Weights of a small GPT-style language model, trained from scratch on English Wikipedia: 14 layers, RMSNorm before each block.
Each number is 128 + 32 x the weight over its row's rms, rounded and kept within 0 to 255. Layers, rows and columns count from 0. Numbers have three digits each. The size before them is the row's rms in percent of the matrix's.

# o: layer 11 attention output (transposed), 128x192, rms 0.0678, rows 14-97, columns 96-127
# v: layer 11 attention value, 128x192, rms 0.0684, rows 15-98, columns 96-127
# q: layer 11 attention query, 128x192, rms 0.0702, rows 32-127, columns 96-127
# k: layer 11 attention key, 128x192, rms 0.0674, rows 32-127, columns 96-127
o14 109:107133136073158106138139155157108111186160141175144126181152132145164132149143160108147066152115
v15 111:150080075121155117106118114120161086109123126150119115172157118075154126131100125104119125135134
o15 110:080164159114161084082137138137158068064163121144169130114150070108185108128146140134142083124149
v16 122:139106148132083109139207096160156117113157121137092120137199081131121096115165141123111102141107
o16 115:213229094136101150139096112163078136148086180083147130127141132154141154140080104083135152124162
v17 090:043131237085068149081142173098144110110107148148111120144127120118110104095193153125106137103134
o17 078:112144121126109188155153093175109156150103156103178147084176155145130163177155137161148157138130
v18 117:113113097191144150103153137171170133129141138105116155149104153108151158116097106114119045151095
o18 107:131112085155113115155103112169150094138091172172179155129136091161098168150055094081057092156154
v19 097:167088164055185144086127124036096091107127124118148122137122157094175114132104114108149136101129
o19 100:144149108140145069145203107131125143127124132108119163048157111141120135168206188147096095151115
v20 103:158068171091162085160096202084158118099110152121120135147143188150144105188111151096163172145123
o20 101:116076148138127110134062162066121171105062154116130104115105049120153117099084090137104133115132
v21 108:123209168148148140148095173143155211151114104151234082162091138138114129164118133131204133126145
o21 110:068163139068136101129148080173101147065098107147120166113157114198083086083155145165118163132164
v22 088:096167173089071124129127142151109092140189102143090111123100155097162187096104138153144168092127
o22 080:086131123129112148170108090103148132129078076102117167101153160160120151148103167138143131087163
v23 105:172167222092167104087126063109058072119123149130109115110103126102130147116098089121100188049146
o23 103:075115099086176133119147120171172145143079110067158131107161117086123135135189168113155101100139
v24 097:166192216141102162111111158186193117148135108169102128110157173115096135125107124121142092161095
o24 097:105148192060126142098081115142173139099190117158053141124103075119112151109161099147138084167145
v25 084:168141144090097124100122180123131103138149145138090105081152135177135151153140136115095187160144
o25 084:095088130143135124129113067131149141122170004182094109106217129169110134134128114136151124086119
v26 105:140141198104164165097119153056215165108137101153155136107143176153131121070117157138144173106166
o26 100:163096158162163092159152148117113101160157173138095159133206084073113137138188136151088121136163
v27 108:071153128115131101154118153120210115137145147103218101102146117174131084082158148140118116084153
o27 112:171156107079158132111143162110112137107121170221172118156110119127134079125079139131172172139169
v28 118:110139140166162099184147094117177076166097115064113135116074087127113107124171131150103149124134
o28 111:097108166084117099047172122082128104098197172160097166133183171123115151087092110080136119115108
v29 101:098147077147120100154137223138109159139098106139151115147139096115139132157144111150160123131146
o29 104:139135037068082150155158128078122169112124133114108120141182079159161133121112092164155144120144
v30 093:150148127088059145183121201089085176098144159126182130174131150185079135062162140135146184130164
o30 094:095121136162157127159115059080118141160129073133122156170144098132148104156113113057170149135121
v31 107:132145128167106174140131152106074174144141135134195115146096121125134103110151072152109081175169
o31 091:112145080137161071139138144147164146130162096129138120091132141148113131144174151158143038142081
q32 112:089089129124097164102120063084166136122125093140132194125110162087163172144081157125161156094112
k32 087:118060072123111171125113133089072094109071151110102132174141111123110108119165177175144152119131
q33 110:162114119093166121157124083093214109182113116140090084076149123142135196193081144167105150117124
k33 096:154115107108136146152123103121160078119176150062130082159169127148082155110149138098088144152160
q34 085:181096119133137115115131208092147180094129171157153113153127126132128132121118105077083120169146
k34 104:088129134132155178082104163127175157136111140123157071113103123075097122135161158097075142134146
q35 096:128178112120112170201175124167169101126139109102109105079150084145133131114123076169094202112145
k35 121:119133113111105146183154165146156099128123137137074126084118117092134110165078100170150161137144
q36 103:121086142116071115124115032162181146168186130048077172075137155095125198140040163129125151084119
k36 107:168155146113142101108143073131061116131083121104120109071105206185114169118100147107153147134109
q37 098:175133142136172155098111122130079108110171189091138118108134153084090117103139154082066098079069
k37 091:095152141183190102141099145114161164146161202133089163100141124094113144146075121099102104052103
q38 110:147137121124080091101160089137176134163102091121178176097077110164130140113154089190122096144154
k38 080:197058112095143219131138123114133126102105183136151133142131102107074186123185163139097145181172
q39 111:180148124175065117091154120113081162153152110086155178122164111146179192142072122120172166150155
k39 111:128152155185088135130088082097099141159081150081139181069154098119182199104049111151174110125133
q40 083:134094120121107129106082118152149097136104124166145182087135110108178125134100138153165102100156
k40 102:080138143156133131147135165082188094138108125117120100062123121121129111136097138084175142112125
q41 102:138151160123128158160145121179130133119154126161175114185172110104189091117110126112114110083112
k41 101:147109117180058143098095153134123152066158119199159102143144156151124079118168148096097124097167
q42 099:036153135138150140109126169099086098120077109167087140200174176117110141086103145114149187133147
k42 080:036167117151146078136104108118130097178117119128121194110140160125157122094061091160123102088121
q43 104:096154150120114100151142107102108206153128118085068204132135191147131151111071128138181160192094
k43 086:185167174148114078174210152172075123155106133131095159127172133120165165111115138179149139130124
q44 087:098115100051191094105128126156118140129115162161157069174119197106129065147165144052122076194134
k44 108:162077124166109078158119156081120133116127156085096095158151117105123126127172097119078115121100
q45 096:163119210100138094132125109104133158108171157095111119079155161187145186129154134120070068130131
k45 120:158131118100160111194168121145102150131174125054159125050193119123143183142135124131163122097088
q46 100:101174129125068095103185133056153134150102114102069138161076108133102122124111135070152169139141
k46 085:090156157163141108107082099063163136195127112108124155124157152114138129080080113126179120137083
q47 096:106149147163105046160150130198140160158184100070134179109182147156186135169084073163145122151139
k47 113:176125148126151095169184082106121108140151061123120172070147112198132142130088058155160148123110
q48 095:147056157164135120137122164093135122096163164125139105128136009148136158173177080095099176091152
k48 101:196131106137141166116078163138147189138096060120125141154116092073144135138116056082161091153079
q49 085:031096073129125107153155146115123147161113116130112046158078142143155102139134117130123178177196
k49 077:126092099104142099107110105050214115137233097080139100123130166146162176086120112097098145131147
q50 088:146136126111134176155142122109109073123117080149097155142172128129178140060062108192156195079153
k50 122:064128080119135136133114161175136091132135106133138168067031163100171160127095139167131148123143
q51 096:082101162108118158120133101074153104116124147166096125142085125082086150080147145084115097101165
k51 103:088062086151104148137135141100140058104093130177095117194068137073097100124153159103162141119133
q52 113:094175144173113097102143189133161123137086087185150129153114120138171161083134132108106193149191
k52 097:152106148166092143095142163155083140179070077153172119124103110089098087117169137122146121138186
q53 101:155161142186113084099150206128126129133185131189154115221119143119103065103205119109101085123101
k53 105:073158174172119103128121140142134127123118139131194140137150083116112035108132094130150105142142
q54 107:223105095133105149137132099122163149111165120095156161106113105107196158142089142124135114088053
k54 083:165077141107147194125160146137105164099079162120181098145176103126104099147138122093099144148185
q55 098:128088107067141208107141120105104087088105164119099175155157110107087179082121126154143171087115
k55 096:023146105114176113108082097095164090114140184116146130175159142088129126094085179162141172142143
q56 104:131188119137150087090106125111099153119159140108128129152168141151132113144133143125124080202154
k56 106:115164118104157065165139128141117140185171128114151154110172112179084146193131118134143129203115
q57 094:073070125096158110190145157084118120089158159104138087143147139133086126150145116086119120148157
k57 082:113131146109133096092121118046154118154210096113111121138119137148161110124063144064120109114091
q58 088:172112092198121181070071134123123106113108110178121143171105145110164074079173118136121112106090
k58 098:109126128169118147136123165116073158076141110172132146172137147028115103067152134161128104125129
q59 096:134091105100139116134142104098131129139148097130155155196085111133133075178114095097170157153107
k59 113:091101152111102121076123102140142155098118120215124102204129180162109173135202115123129097097117
q60 085:153103090043106121096150103115140122101090137128083115131093109129136095180130097079113042117082
k60 098:113053083079115107140130121092152114151102169134122112156060174192064105158161142161152147162121
q61 115:150113157106129129146132049148105106129200121078100121043094113136139152128116114143123133101097
k61 128:113141119083155142166138073136137115151171137045058136108142132127158133202089137163145158088088
q62 091:160175099134138139125096103086089132150175121090140106130178124100223128144065116130109119135065
k62 098:087156139154114084189196104124145105151129116090116103079153110149167149115115066176090137107113
q63 101:141149133136121210131167081141134056170049110105139194081156191089123162073141139102063135058135
k63 093:139116146169082144181130128109089098136070142110080129127110076096101091107111199109114123131154
v32 115:163121132153076169136131118085090083090126115107069147151159087137113055108116129116128098078134
o32 105:131081129076150080148140157076154137109158146187210108093193141143123148158142098112139087105097
v33 097:112141086144134139116127160168110163142073124098128154157056153192074157162110120122136115116082
o33 099:121124130061130171138193087139131107161143179193146152129113104195113079121128126127110133113128
v34 093:132170151200120168136132138096152125150068113073059137192170113147067150096123120114121157121058
o34 093:153149139101107117119163125097152105137147177134135111152150106126090128110123091125097064171132
v35 082:210114122122128115156101120137132109095161087207149115166201106168119101191065141160130102170144
o35 087:093102122190132128116126136143152123144149156052156153110132148080136147116071105165115147095121
v36 093:131156145127086138124114137179139140160136148086141132117105184117088136123196112097091154112107
o36 091:137199132139173142158108139179158154157126141134133118140121126138074080142157116048127204123121
v37 092:131142116107161112128149152155110089094120178148140169076077185114122162080117144128132154164151
o37 088:114181110135186132161175147159095085096170138126145129196128108116128116122119101152170128155104
v38 101:139101157128176161140123105147089128165135102129101152156124149203167125074116113145137098137102
o38 096:136134118048124037151180114109167132111124169154127134115165137148141131155140170094137148100161
v39 096:130094196105159109181145086134174125110129116122086153104149069140117178102078150125144138104113
o39 100:128123183177122167109168152179098142104140095189121152164130149129159140098109128136146145133140
v40 097:146093145086171101129112191063147095087138150115165106118116035100116084148141131119101125142154
o40 092:124103113172192165149121111136101080124133104129129144165149134107105102120114115175148153088123
v41 100:132131169138113152101133118139114128129116147174085139088114071141088204058132111140168152126151
o41 088:103047127115136072099160100113137108153101116166160101158090131162113104168154159088141067158086
v42 114:147090031102162106158098138127145059120120145152180105124123101086131138209096143140073139164172
o42 106:119101131180114198100154138174125168070072114160089143174071181112139120127081066116180157097087
v43 093:097115102125098102151140089147148174144157122119197120143167128135102126116117137118116204089096
o43 101:115187153068124098093111096140114169184139123079150158171099123132171113149167166150147122154135
v44 097:083122111137154135129117119140153100114125158099136082110159146134198098130083119120104128134034
o44 103:157153109173112154165107101148189169068085125065117158151110126142162148179146152115132167177083
v45 096:089097162109096128139093118084109103162128133137137085123143120144143134123150143131120046114161
o45 102:145125105152108126084118132154164119096078092176134153083136157121130088149130210115136129118119
v46 093:129039179132131127146138099096072126169120134127112098168080155144180125113079110114139074108169
o46 093:121029154119108133096176083121103061149115121170116199102096218099173105110096103133116187107122
v47 094:105130093098191141131113126143172119124099109094132160150059104119172058099155112119120143146097
o47 095:143214125147115083142104125138062129147212187116098189075201101141114106128092118133154129132136
v48 091:074078109111124172173106164102112108089116183122095129104135105109082176102139140097094148088125
o48 088:145164050161130168142143201165133153081094109142109110171073101100090082125193114108096086107102
v49 094:108128159147164099182159167107145144112139111099135138138104187074137150113132123096106041099082
o49 086:202123143165110108127127115151136099152109125070123127144135133147161147171151056120093157091114
v50 092:131152085155129163104106144126124097134101105145136135154183130133182160061140155122084093114139
o50 103:125170174100145147148086115139083086162162172121171130084158166130166202133117152133116137137092
v51 104:147112082193120133146104129155135106120145106120091151189165212109175125157113148120122179074117
o51 108:141116180041152127142138120085169127131206145082074110109157108128127176127078141154119102143126
v52 087:136160173173126151144134132117148215100134131158130132156145123112126106128172136152188116104113
o52 092:125135178101189088171151157100045168100144143149170103091166101122085109183118091115126111142104
v53 097:122191057118129122112179149155120179147069124150168132136120170073123024210112127117108163147242
o53 094:122112084067151059130164125130152099165148156084049140116174117129139146191100107165131128101113
v54 094:091102135130139105141136105148101122167128105097191130107067153121173086151118122121102168100130
o54 095:141097159086113196113134069119095110132142134094098137063143146171136153107094161126123201101123
v55 096:111045137165082141144110093117138086104123105134104106132099129103145109124095138123165086092082
o55 101:123088127148097095109118119170161103093107104127081066127105140145169165138068105092130102131161
v56 101:144170101120151137146138142082146160132100112150223107091131126107133103129179134136126128130164
o56 099:131159146161083085149087156107172117164142142122148052107171121080150096165113141195125082134056
v57 090:097151065153079122146153132116127119132177136127124136101109119149126094222192096109097110128133
o57 090:144143110104155109130151191128153081117193161146162077149125105113131125173104115156084171086158
v58 101:135143159165102093138117089125132150134078111151174114138136120145131074150065128142132078097099
o58 096:096117201098127071138139045147160134150132179117112195035146118137149168167104145192112127162095
v59 105:121168119135119129091129172143097091135193115151081161181177039152131062060118099135138166149116
o59 095:124149095135172117083102156126143176106156144135138124145147065157113154135124174067106175163169
v60 098:123099142139177128102114150125125206166129144125154100112117147103140101131111110155138166133122
o60 100:135092123095155137122096108123141190100128084112090131102116117103142114165141061254151098145114
v61 101:145188033183121143121146143167134123128092145119121164113134206091131134162135126118101113174054
o61 102:177136106113155185183130084148129168114177170092081089079136156130141159165129152108069161142166
v62 101:119113124192124205094109121156088092124149095114082141132144178139153137056110163135195091152113
o62 104:092141162162137042117140115178162188179142142095133119137093098174113128166080135172109119131126
v63 097:123129074069156173138127124178141147127107126097141197154075128126186047060155133171117125179105
o63 096:105060119080082121168146120131122135121132139114126115129112217165128161170134134161188107189143
q64 108:127153172133146181168143097166144030152089127084141227129071060103068122088165161166156120149138
k64 092:092106131085140128206117132145131101087095165125128141159092131076136118078151187114076137095140
q65 098:091125186180117097151132106116118175129096180100092172106144149119154133152063152110176151137124
k65 107:117140098139099052124090166143168156125101127103136119107140122128141130084136104143152106104126
q66 094:109151114168043101143151103127182107164125126096110113100094138148118102100182116165140170132104
k66 089:096080111121155193174180165094091170102176188075120164141134168157158145119158151153071109084099
q67 100:119155136183111130099135169120111145143064150150134220116112093169114133093116148142179142145201
k67 114:120076136125106170154140162196158185137105145189161125083084086069127126129163100122133117198186
q68 088:092089103131103107115096153142124181125140100134157130130161084109097130119140067077097064169098
k68 104:154108127130118123104143071120059192147082062137129134107184118139083152107065107120189143160084
q69 121:172126145096139157138116197101120110061117166126144077152120047099136102087126134066124127079173
k69 084:068141112191127105120152198136133126120146117131140160113087177072150126170079109114113091129168
q70 083:163144157112174104119146161172051186136127109096155167115082125135127132097120122122099115178098
k70 103:116126133097175154132161147092149130122110131142093160090149112147193108117166137093167101099164
q71 101:144106142162102093092143137168175117168109101074096160126048052166147111164135141172163078136140
k71 083:196106093087111112112131134144127227104126124122131115149195133127160171105133164127152093097102
q72 094:118142199116129105153079127143103114101134098114104144125138147128102045083172124145119135157180
k72 086:135114127144109124204169152196114153152140135126066173087171143149115129091118160114154132129103
q73 098:133113177078117071183107137131120085140106129155175174124175094148136159171080120133119095204111
k73 111:103105144192108107067178121135101114124141106152135182131122091135151111140084061125150171135130
q74 078:056099179098133115069106101160134114145069130086136104119119139101133125172102071172193149111135
k74 112:148128086177111133101125091123143128096070132150122140134110138151164067098076090179182160176126
q75 090:138144136147136141143187152163099064143093108147109181077080162126127119120180115165102170158230
k75 102:082126104145113222099109149103146117116123147141112133169089140096180072136160136132083190105166
q76 100:141092168124175192161093113104128095112091093169161119124102147105119175175118103174170065118060
k76 100:122101176092195137145130117107100122111072127143170106112121106129096168109074152114178082101146
q77 108:130144124107169096144124133117133171079163160129117084141129121182129090172094141060089090157114
k77 096:103126199091185123167141158141135170112222115085116098114101144147144107116127084124123072121122
q78 081:165145136142060143126110149123101150120150122145113123102138092079130132129139088160133098095096
k78 093:105172129130137147078081200108116169085132114116126084114103081087117062125153140155155125123150
q79 105:128139178082183092212155164098108197092155124153147084146153147160125134170138086086136169084129
k79 085:066097124140129078126116123116136172098139039117166163040085119177098079109121113115095076153159
q80 102:108139108134092100099098176105162137094149116130104110189147127033079130106118129077077172174124
k80 095:113161162140054117147120155114089120155154085104106155200153150118138080095124082142138108126147
q81 096:151098081104154180089100165135155139074072108164133205073127144077152159111102139135096118097088
k81 092:131138113148179181107103134125162138039133164153158097129128165093091207076100173132158116166194
q82 094:117143099167180106057104104204167154123148098136104117141114134146163080123091150121120149117103
k82 095:123145183142124172146171136092183109082126128107112117190157167162153112129166182126095109116155
q83 117:144155171215087112128152131166154117157156064104130159090096171167173158076170099141110123148125
k83 084:187114096143131180139127100184136179129114139140134163103144120164144165115169173092102099118115
q84 103:113116105099129136119133086124130192100154203099056134188175157058090106151100158081078099120076
k84 095:158122158130122053115148095092148089155179122136133109156080182147135127115089085139148146155104
q85 100:153133122127077109127135106104189106186112068104106156135167091162143087123129144126177171107169
k85 105:130126140116137140149163088094118095094084061156143144182160072147108168086113146189141142091100
q86 094:121224169140107094074163146192108120154118131146139137109135172139120097141100112127149127174117
k86 113:158107136153140077147172087116098140166125111120116150149180110141163154073088077165129141087116
q87 097:154188143155144097152122187136145132106183138132111119144136109076100097153124149117093153122142
k87 102:163131122157117083105110198136101176116111144112097096173129105140126160117074083106159092089109
q88 086:121177113119122102170132138129140084168156119077083097132110126173119106092130130145133106149120
k88 092:144150147106145085203180073142128128169102178082158178120161134142214111186156162121148149074143
q89 083:121139123093161134152112142113133113142177158152092146114094158104137138127157145152104159117132
k89 099:139174116060176131167077148097135152091104187110071112100140104112147158127100157083151126123136
q90 118:132103120151128164139121134107124137108173150129134104103168130080140142098124100090077078119079
k90 093:110165118149097145179135127144169069146180150117150147138110143096164104098097133144139142100099
q91 096:111080138113130142098082093171137177140151114087131112153105178188121209130076100112150123201140
k91 104:140127134121132124171146145136112182122116125114066117128185133149114133102093107130125084166065
q92 104:168130135062148142167103122058170133119189116125109068129182116187104094180135128119123131180152
k92 087:158108131131160102193106110115129107156204132086146133142144115133156075088077106118127180090146
q93 100:115128126115138177102090140106117160107123114152204095153182136101139179140124097103147130152065
k93 087:104090155108147160164151117123122059116087125041149146122164090192162104123056155137111148156192
q94 099:082120119149096170125146106134151068124101116139146139119136140125082081125150115147168189213158
k94 107:099137177128145117104106104111157146112082164154061169143088080119105153049134093100112145119109
q95 098:095121134197098163145042127147106072146068099119106162116070125111123132095111143142146116101134
k95 113:159137109169062139075135134103099147137020118069129112137165084121112142113098136160171109150108
v64 096:122111145116126167214169148150125134118135123194162135120131149080167098108089115117127082144108
o64 100:113140144206089139145148140123134129185135172125121164167167129151116143135119154094108112139118
v65 103:105149153122091150152187124173139138139121130157113101133100112135143094134162143129144068142069
o65 107:143128204110115138194121123139117157133131139151115130142084140108130143126205114194161134089177
v66 105:134094131113119158104129099162134125148131100221109120069125104134121082166156119111147083153121
o66 106:121133098166158105097125119104101163132091133130109082143151209142164090182134094131142119118088
v67 084:115103106094142109091182138071151160156125095083125103089132107140202105170180090095148123099102
o67 089:140136155119132089093091127081047142106113106161157122078125165092129101180058093170165077118187
v68 086:132167107084112169176133128112099142093114154019083109135116155088155133167177111126134150144069
o68 097:128087118137144109182123147122119154101148122153106111143188194131171091161084110136111152144072
v69 100:121127107145161167120159157106147155146095128089116089134157114167109096110112099136091155147129
o69 094:105132153122075107139097106109110127115189113094165132076180178177106154074070150124139152107098
v70 088:170137100156146100102112118142197162129115141142205145121144120126107097038152158157109117111166
o70 094:103161158140106162103120165101173152105149128107133073099131064150164147107179216155190162176135
v71 099:090105090103155098158139134085092104115118147112135118141124070124164149106143106100110132108105
o71 096:191104103195088077112160130141100097144101122119090123120099147062164138120107130130158097089143
v72 106:144103131061102131128157115113049171130095135069124110140163095145155118186114075128157105127094
o72 109:100091109147146121139149126088132123192109157119130159083182134099141172174154110173147124166142
v73 101:133153109089111108119160166156106113122078144123168147107092145088185126112118175118119143095149
o73 105:051148119172164132137123142087179111197124179199138148089147082196088050178116147041139138093132
v74 092:151061095088101134204088166117119191143102143102103147117121145109148194177149120121120106143051
o74 084:101091169116148095148103171078119140124108153102147086126178130148198103108122142144157107146113
v75 097:152079152162089123193130162130176228161160115084177102099163084138104088141126118142159156116109
o75 102:157158090117117103129145093154077115113027139166151173154113094102155150147126073118150149125212
v76 101:121112126129086162131152116128116080129116126111187145113142064115178065193093151119143165125118
o76 101:144176100113180112141073121090124096114121110138156125139143055138163122133132152134114125147137
v77 107:137115118183116149148134093093154144146109145196100090122143084124122135077151090155128132119183
o77 112:135180163147107073146131168116148122115120114083087153184099212115119135194090135114126219103124
v78 095:167199123152073121158142143144169097104151130112167145106123142152130157194183143151142131161229
o78 099:109156112068134119098134141130110115102145114120113153141122107133190081119121080081139123101168
v79 103:103140098076130141139122149142091201115084141098170077154162110087132120197156118128099084146085
o79 099:079141126077182137186125081137127135101137140105055202130148168083129181123085151133146156112103
v80 112:132085165131122111090147146155127152163127127130168116128168096140118084116149100146130098134123
o80 108:086215102135150127088123113179113133151099152084107154107105173119101149136101090120182104125174
v81 091:085139098106092109127085117117176125147139113159123116138073166094095107060130164144119210112181
o81 092:152187126127105105083198096140137163143149177150198173163139065148125131147139129181098095124145
v82 087:119143195156078100116112115137106115121126101114152142112197103166089098102096153129133115114180
o82 100:127138155151132118151115120136142158160189159099156065137096087141106145089176147223084090134182
v83 092:152120112155139117096127132097139131129153163085185145106137155106113157177079179118143127114220
o83 097:117143136077145121133176140107144111157170158087147167130128116121173087128123178075163178134122
v84 106:153137119135136122073131118060112155134127154098173169135148174107150164164137136117119182138198
o84 108:130127156091165168103213110166107134137109132123137120097153134121137096123101150082216106143064
v85 091:163119227143124087170174114091143138133148093150161169128145141135091156106146139112122176114177
o85 101:145126107106108133058157109089134154121134133116170126118118121130160101102138143094131109128168
v86 111:151103145068054104145132101171078088129095098054161101154093101126109170157115132155130137107149
o86 117:088142123097089114124159156094147130097118201213112101128161121069115124128123115130138164106135
v87 111:128085155100115118122154120183069130142103123039170144145176088124137096195176100135106125109125
o87 116:102111136147097129151159121129106149151164178079130147099138168134139115162175111121136098112200
v88 088:100147148154121098096104115102100162126122176116188185134151110116117088146107128147148190124192
o88 094:111087158113136102046190104138161106124133116081108099098082116136081119121122179089134095130161
v89 092:124089163149131091111084111108122108131172128141127160136111149138132095036097168112141189089220
o89 098:133153085121120101138116089178124174095142100141166052134088187086123087110101101104125145168122
v90 101:131142085167189083147137105122134062141123179136201122072115062145108131189160117142130164170143
o90 095:221159166137147061164067148153130212133124110116111063130073133125125155129160102089111126114187
v91 096:118121096112158103155096114085060128158122140144151102138116138116119158088148147104102158088128
o91 099:087147147130083134135081067099160096114202113158191138112105138165079132161094156143140086141127
v92 116:120129202161110178145080105151145094132125141108085106120106152112129150144105144107205131119137
o92 110:124144140172126130124176134148153162112129143178111082121140144132110075115114133136071147166081
v93 112:135130132181155122076106113097158122141169115198168134110101151142095146091074134134125100125198
o93 123:168154091135135147116145104153107130142119185103162154110121105174126098103190142128091149174081
v94 104:119020172087151085131141135117132115124108121059062142136206095101155120157129123104113129102102
o94 110:094083121179132169144078114147111151116099084104078152123153149144131153083158052153149119104128
v95 096:056127143119110112140150125172125166128136101157027103137143107140102121099185154149152092118077
o95 093:163117080144090110216127121150123122104112122110145107070127121068186126093127074131063094121171
q96 082:123126107168143182156109158174114115101185137176143107143100175104146132142119150114063172106113
k96 081:098199146147153117096185138149140130147111178121088159115147133086121108142074134179125123136168
q97 085:195137187086097144131073205143118109064141111124125175131082181132114128131122107106127096127127
k97 088:096152116118135103181108157099135121159143104116105137151126104149084167094097092185170097107124
q98 100:080104115142131104043030139122126127122034127098085169125106161062110150149090174129154157136162
k98 100:099139129140120080144048096079088117163080150126128186144114110087134192056102155110184149136124
q99 121:126133107105135107103059176085107155114154171136145052177146147117090124141113109092098108145135
k99 094:118165167144104039174113098091084131175170090117102131136135095138119152076053077144155145159112
q100 080:148089119064146128124098134162076120114145123155111077122098145179139112117088111140077115136132
k100 126:122114129124188146129142187227116126122174168138154132081122155154145136166120155066113097095119
q101 113:136150218181111088129189116148149135155129081113133190082163159147135136106090098167162138188100
k101 084:162122158131111185137115133162118170102134121120137129067172150142130132170190187123130152079139
q102 088:173157134154157160183127193155123147094180105172148099137149136154149145112181135125060138088072
k102 127:135168185120125180110142135112142132090169080086110101140135142137132133077170092174080135118121
q103 107:113091197120140086150194130181127195161181103088161114129212145177109110152127108112138126132102
k103 108:161138117146129123174193121165112209145209076181181139130180143185125136156147138097054153103116
q104 083:123100102145149133206107114108152109103143161121122140137126130067068132121151180162079089146176
k104 092:123167185134153091130048126088139086111127170152132120168127117104138114100135076123168130151196
q105 072:144128138147086124203105128126154135134144121112147122135150154106165134113128101120140184085086
k105 106:101130109171150131197167161139116120108104140127163173074134114123144149117148167145060146082163
q106 113:135156161170126109138140137131094140059182122144151127140149146112086093173176113098116120123123
k106 092:166116179157128041116127185123124101139176083181114081154115148161132095141128108121152103084082
q107 157:170113086095135184092100111118171110086096162158134102155084107101107134146216164159093147105133
k107 114:117106137118145166114051140107149143056123192125168071175095099108080086114151200045093133151175
q108 102:110149124119117123108145169150152161120182136120129109155161180137116120188098132099091142129174
k108 091:149186094129147053136155123086105149178162089065124105143142162172128152075108077120125155175167
q109 092:062173120201107114123139091152146113206119109131107121118104140161132126141062165106196098140134
k109 098:154141149162163131122162158191089089117083148163113116123108173146165145065142166134099099132103
q110 147:161106140111108110092139118151140150176087106136114181100075082172142165078153140181158125141123
k110 096:125102089121114229072097110178126138058110158148153112101132140104122159140201208091106088138157
q111 104:120115129114147137109185068139128088155042086102162202077095080133147142125080106176176180156132
k111 087:108098123065112210106151129097129134156106176128125158126151080103110171153119207105164152182132
q112 099:165159149090163095117176170132112168135174089111113105161175154177103112116120078102093105158111
k112 113:122143108143099095079224099156105150158160078134115092148147146195163110102150085155112124098104
q113 090:175097135166167179109122148167115182070172154150115137088106181133110152138175098131059083110072
k113 112:139140165166160125118165134112141137144182127133096076144123119155121127102165106099100111151132
q114 084:090118066175133144135126159065103088105115121120099167109037080110098165188133118139105108120151
k114 090:094124108113095100137092166073145054170170122099097147225148105140131138083108130151108145168144
q115 092:152134119105092234123079116113098120094136150189116101183119139137100136126179175115104129116154
k115 111:123131152088157142174039112059112119130103150145135137132145177102116174157162106105093157099139
q116 101:116124142160168086123157176095101167137186120122131086134211074133088104166142161087086104177168
k116 091:142173182167152074127088117103109127153165116129153107059170116153169153113082091153158121137147
q117 087:117141150171049112082162108113148103151129128062114132119132145142152164125088136128174164134140
k117 095:118135125128150179117122062107166100180057131122142180179099121104133166112114112121181156139136
q118 097:139188119156162148124092169133101132091205115128116079144115167123120075146116130098070037089103
k118 101:115138108174163092120149152132090064099131105144086110106121122120160089103117072163122114114086
q119 085:080146151168099092119120142069125124158122142129065151171085162101113144115113102108178152154081
k119 110:071150164130123071137120097169109119153054089121120170145145137136148068135079142166169151105132
q120 120:127121161147122181102074135100090108072150153151101025157132163112112120182164121049108165084128
k120 082:118161184149120084138159119056159068155199108136078101170147146136108093086094106110138131141122
q121 100:119138111084127166091100114107163095101144106129154085136107150162121152152193193125100123087167
k121 096:139096057127094177138158069100133149134133164099101113211109079098085128095145117117120148143130
q122 083:105135177130128111121119122131139142173147089080055142106159147155127141133110112114168106143124
k122 089:192127143130120119161160117127119125131119084115134177114148094151135224091134107087086167161183
q123 121:145148148155106095141109155105115072104110141137108112169170125057090094166136106089093188165142
k123 092:136145159168100049168133120113134079154109078151135147145113094109143142082083090164185117151103
q124 116:119178131153138136175092178060186082101158131113102140112078162113127103131135101090100154101096
k124 117:090155102131110103166137108195143136113109094076078106108106123073114074172084134161164095103082
q125 083:052105133085153087094174113126140154183079144118050168127111189082134131168085127119184161090082
k125 094:114132141053094095129175069077083187169102144115098161170114123154108147060107075180140185203127
q126 103:087118124162141093097135162121164159097179172121108110164140150101107119151113133079102148096132
k126 095:135177159152144039101149141132140156187199089170111088145120144126116077100108109141152151150141
q127 103:086180131108182167116120137113114089093192160161145099163171120127096131094171128097083193119126
k127 077:087173109151148100161157121095108126134152152144135094150170089112124105069064094136169170152125
v96 091:193161175102172184156124158133135112124144116151163104107139126187139091165075128137166140159135
o96 090:089105111149140146125130150217112113109055134159077156117158148107148151118117097121213161113073
v97 103:151120128130073102142052174130124092125112143126099144141180116125126157087107127123127098128188
o97 107:158166140162166115116141103103161072113168149070135110104144064164096155138145198151112158146164
v98 094:143146071089177112115154144130119180160147123100158092108095074110090157146112084131145080151123